From a checkpoint of a small transformer trained on Wikipedia.
Architecture: LayerNorm before each block, learned positions, no biases in attention or MLP, tied embeddings.
Each number is 128 + 24 x the weight over the matrix's rms, rounded and kept within 0 to 255. Layers, rows and columns count from 0. Numbers have three digits each.

# layer 9 MLP up, 256x128, rms 0.251, rows 126-136, columns 0-127
117123141140115128128080123133152154154116141108118112124111096103133127123118132157113100096113105108092122144123110133174131124129178116103137136110151135087104112114169131104113126100166130094094133115110172087142133160164124086154135133177111126131128109096120121148183165082138113123142109147126123175155099162125139131149098120095150148111098154161136149104125140109103145157131
089153131176132110079122127179142139151162111126142056091101081154137125123130099144121134144140103147159127119140139096093161142119135148149152112117097120119122103107160125159157133131127141160125224143113145132096083144155142115117171153108112072116158148145082135083125108223165088108109136135130180117130112128140106096112118079171110118135121101176132156133114158077079126110135
127123132135166137124142134138207118157143144131118113138090097128129094142103066103096130184133175092142139161159083147114157103115179133093181144128143132138105141084116112117154091136112114107123143143103096119138138149122149072114175120175096160099134140108149119158114122138127097121115077103154160149098136118076149148104098127094171131161085110146132158150137119096096105130103
129078105172156115152121117178093155133157118094121126144106138089110137123129136140088100132106126123153139198108124155148143110085152119160129104127076123120127151150150121166134097136109122170135125104131123156175100148138129127175127132096121064120128139120123116111122113172101151135086100150129116124111118064133128113123172143108145119056120125107086185138100158128130097137116
118159136143122132163142094123118107160132094123168114159108142156081057179132098097137118129126101125106125131118139139151120132173132115126115117112133150147095112129163125142120121125128130109088163132128103135109098115109131119118122149170133089144153103106123142108125114145128134137066128172112185113141128140121139122154084116105105156120122094139110115144113139110158158165154
117073156141160178106123112139125118156117146079135139101131089084083131157126104111125129143129125100130119125118181136123086140091122134143162105086109166125146129116125132108132127150088094118119171126151108133097126103147121099116134116173129120145162130155128094106122090127141125162140130088149105123158147080092146125183132117171155149167133107102131139142118141111163161127123
123147140114153068143147155122128102077155133125123134133127129149111138115134153120143134148106149072124131159123141164157157108137083153115143149140117150145122132151147087118118128118136109108144095090086093160102120143093157200129108089085126129125121122159111139092132120154164107146165114159138100136096121126120110110137139160132107143105104113164112125134136105152126125113109
137152130155152212117150134115118149135086095133146126084132129127136134144130065134143161097154117132108158082133151107139178117141145181140112121126100124173155136134159116106112140153072132107118145130131140130128117105107097143075108106144123107109140143179092137120177114125095124105107121117088120153129081162128151126147114165133141059104146093118118126142122129121165106127134
099144130103167143129137103129147128137112112204098104149116105134129130079110102128149146113158144143152116091161101134137197143135156142139138173113117122091103188087111126151133115131123181144114145097117130115093085159148132138126119143118100091130173156131146074091076117152130172099141146156121171147189121102137124144103118081150128135137149151137096116146137154079123107151113
167126159111133144082080111114141139128104102147134128097105126119137117125183180135138164096127164168090133151119135130135149112114142129171116049103147138169141118116107129120162154135150150079124092112132144118201106128144202147097109128104133129124089107115118122112159137124112105109149085094179110143140134124155131116134107094137150147128152124123132135125099134121127125129106
125124131063136122141125132096114133140119165102174158124148127101156125094116124144133133124116125142130108165127131143098128128100091139148165128142129142102138092132136085185126134142097123106160138093153098143102086150160104186129132171116155137125162123132140110150134120117122137141137111148120121170109151092133115134150094121105117107109102094164136138114123098143082113108151
# layer 9 MLP down (transposed), 256x128, rms 0.269, rows 126-136, columns 0-127
178122104130143136091150133091086114080152117160153183150139154160135149118103099130148121174127118117131080141148136154089134114126123117132157141166116126141132135113108123140154122147085081125117147151153142168125149122116125133118131122120135128158088140177142110095123127161105135105107133174152104117112127115132136123117162153146133145140148112115145107121109118144127159141121
108140088102114157072137121100162152119098134115121127135151161126148080126153148183118075123125108141156139139148085128130126111145096100131124158133187143125101123141133140133081160138150148136093081127133154151099126116094090188152057128103136149142116172108154101143127149066078150149118107125106093158104194108080163142102136158099170132136142080125132109078105145129150107122115
105110150149108104145136149107065139121111155132123159130089121164126148157137189146131144125139162126123169142108136100094105151124128093142123137108107127126188169136145130139108157115166143137173110137110168111114106123140115145111107134108135131077124170135111097050131135149117147144119108160127111122138125175166090110124157148122121161133115161172149156167165108159144145159149
069124130134156141116124089197146120138107170115082124095116123148144094119129120132121103101135136123131138148124123099142162107133167133100107161138164092118086139178092131162141116081122128128101095132101134164113139154120139128166142101141109132138114119140172134100097120160114125090139127128118102132093121151165116109125200150133128136172124137148126144154090122163086119086174
131130124108132131091114166139137106136125120166142113127120132181131116137138156130121129166124120140157106121089147149139133127096099159150101144128132070126140134113127124126066134088109156153143094104155146129152112139126096164131140158122153150098096123151171126120115138140121098117111121157081159116107121152110104137127138124116155138140119123164126146174153141136119102146126
119163133154103101130119138106114104123154080051141172145148149118119126078140111119125165122080158159170118101102110142119110144115111145122151150143159140126085133117112129113147154133144117119096172143145148150161108096122162094116128106112161147099153137168157094102096110157131131116127090132127129103128164105126086159155119115152142112128107113074139097141128108153117113125172
149091102120103169068162125106152107136106150131132221096109131108145152138080133132111153157144088145128111150095141103127126121105163107133101129141115161142114116131115100107107148105107095099125117124148125132134127142115194091134124170116097114131110138118150130151117130126125135154120117140103126121110104123150122167078099138143163142123136111115139152113123118130148104152146
171131133128096086077140115122136122131076129104138088104081106178104142139117128107107130175111119130156163116135113060144138178129140103151136173119141121151155119144089183182104099105175096171146087106150094137118124124129127142130165113118143130136169149119130151136093179143178128108121150096104131148118092122130116097142151131134148124090086100135163152164112167150144081127076
139178139110144143177137109160165153127138138118087102115099160148091164151137141081116120140132135135184146124149122109125138140103153131145107120153098117105120104149088154153150093119096161169130135156071119082065098101121146111167100121126134152093142142119177137096136186138124107111128139096121097141111161101137123119155144137121111114129083134134141149111141157114116129115134
119148153154151156116129105103168133078099129098122200155069147103107133109119082142156121159150148152094114134162121133115119115149123156141135111105121106140118116157132095136085112147124152106115147132144109121142154113112089139114120152147134106130120100136156132134131128139118112115104129125184103132127105118128127109115103103136143153135114112130122078113131135155144125140141
145150099145102143136155092151151135085065110133165126151151137126150100092098114162153101078110120133103081092158124108134137130126125162102080129152132116143087138148119148133062083139111163117133129131089128127152114127099170116130145101122139155119127100118149153107075124114176099132118123089116143135119146167117112125133109142128161121111134129098125147139103142197122131109138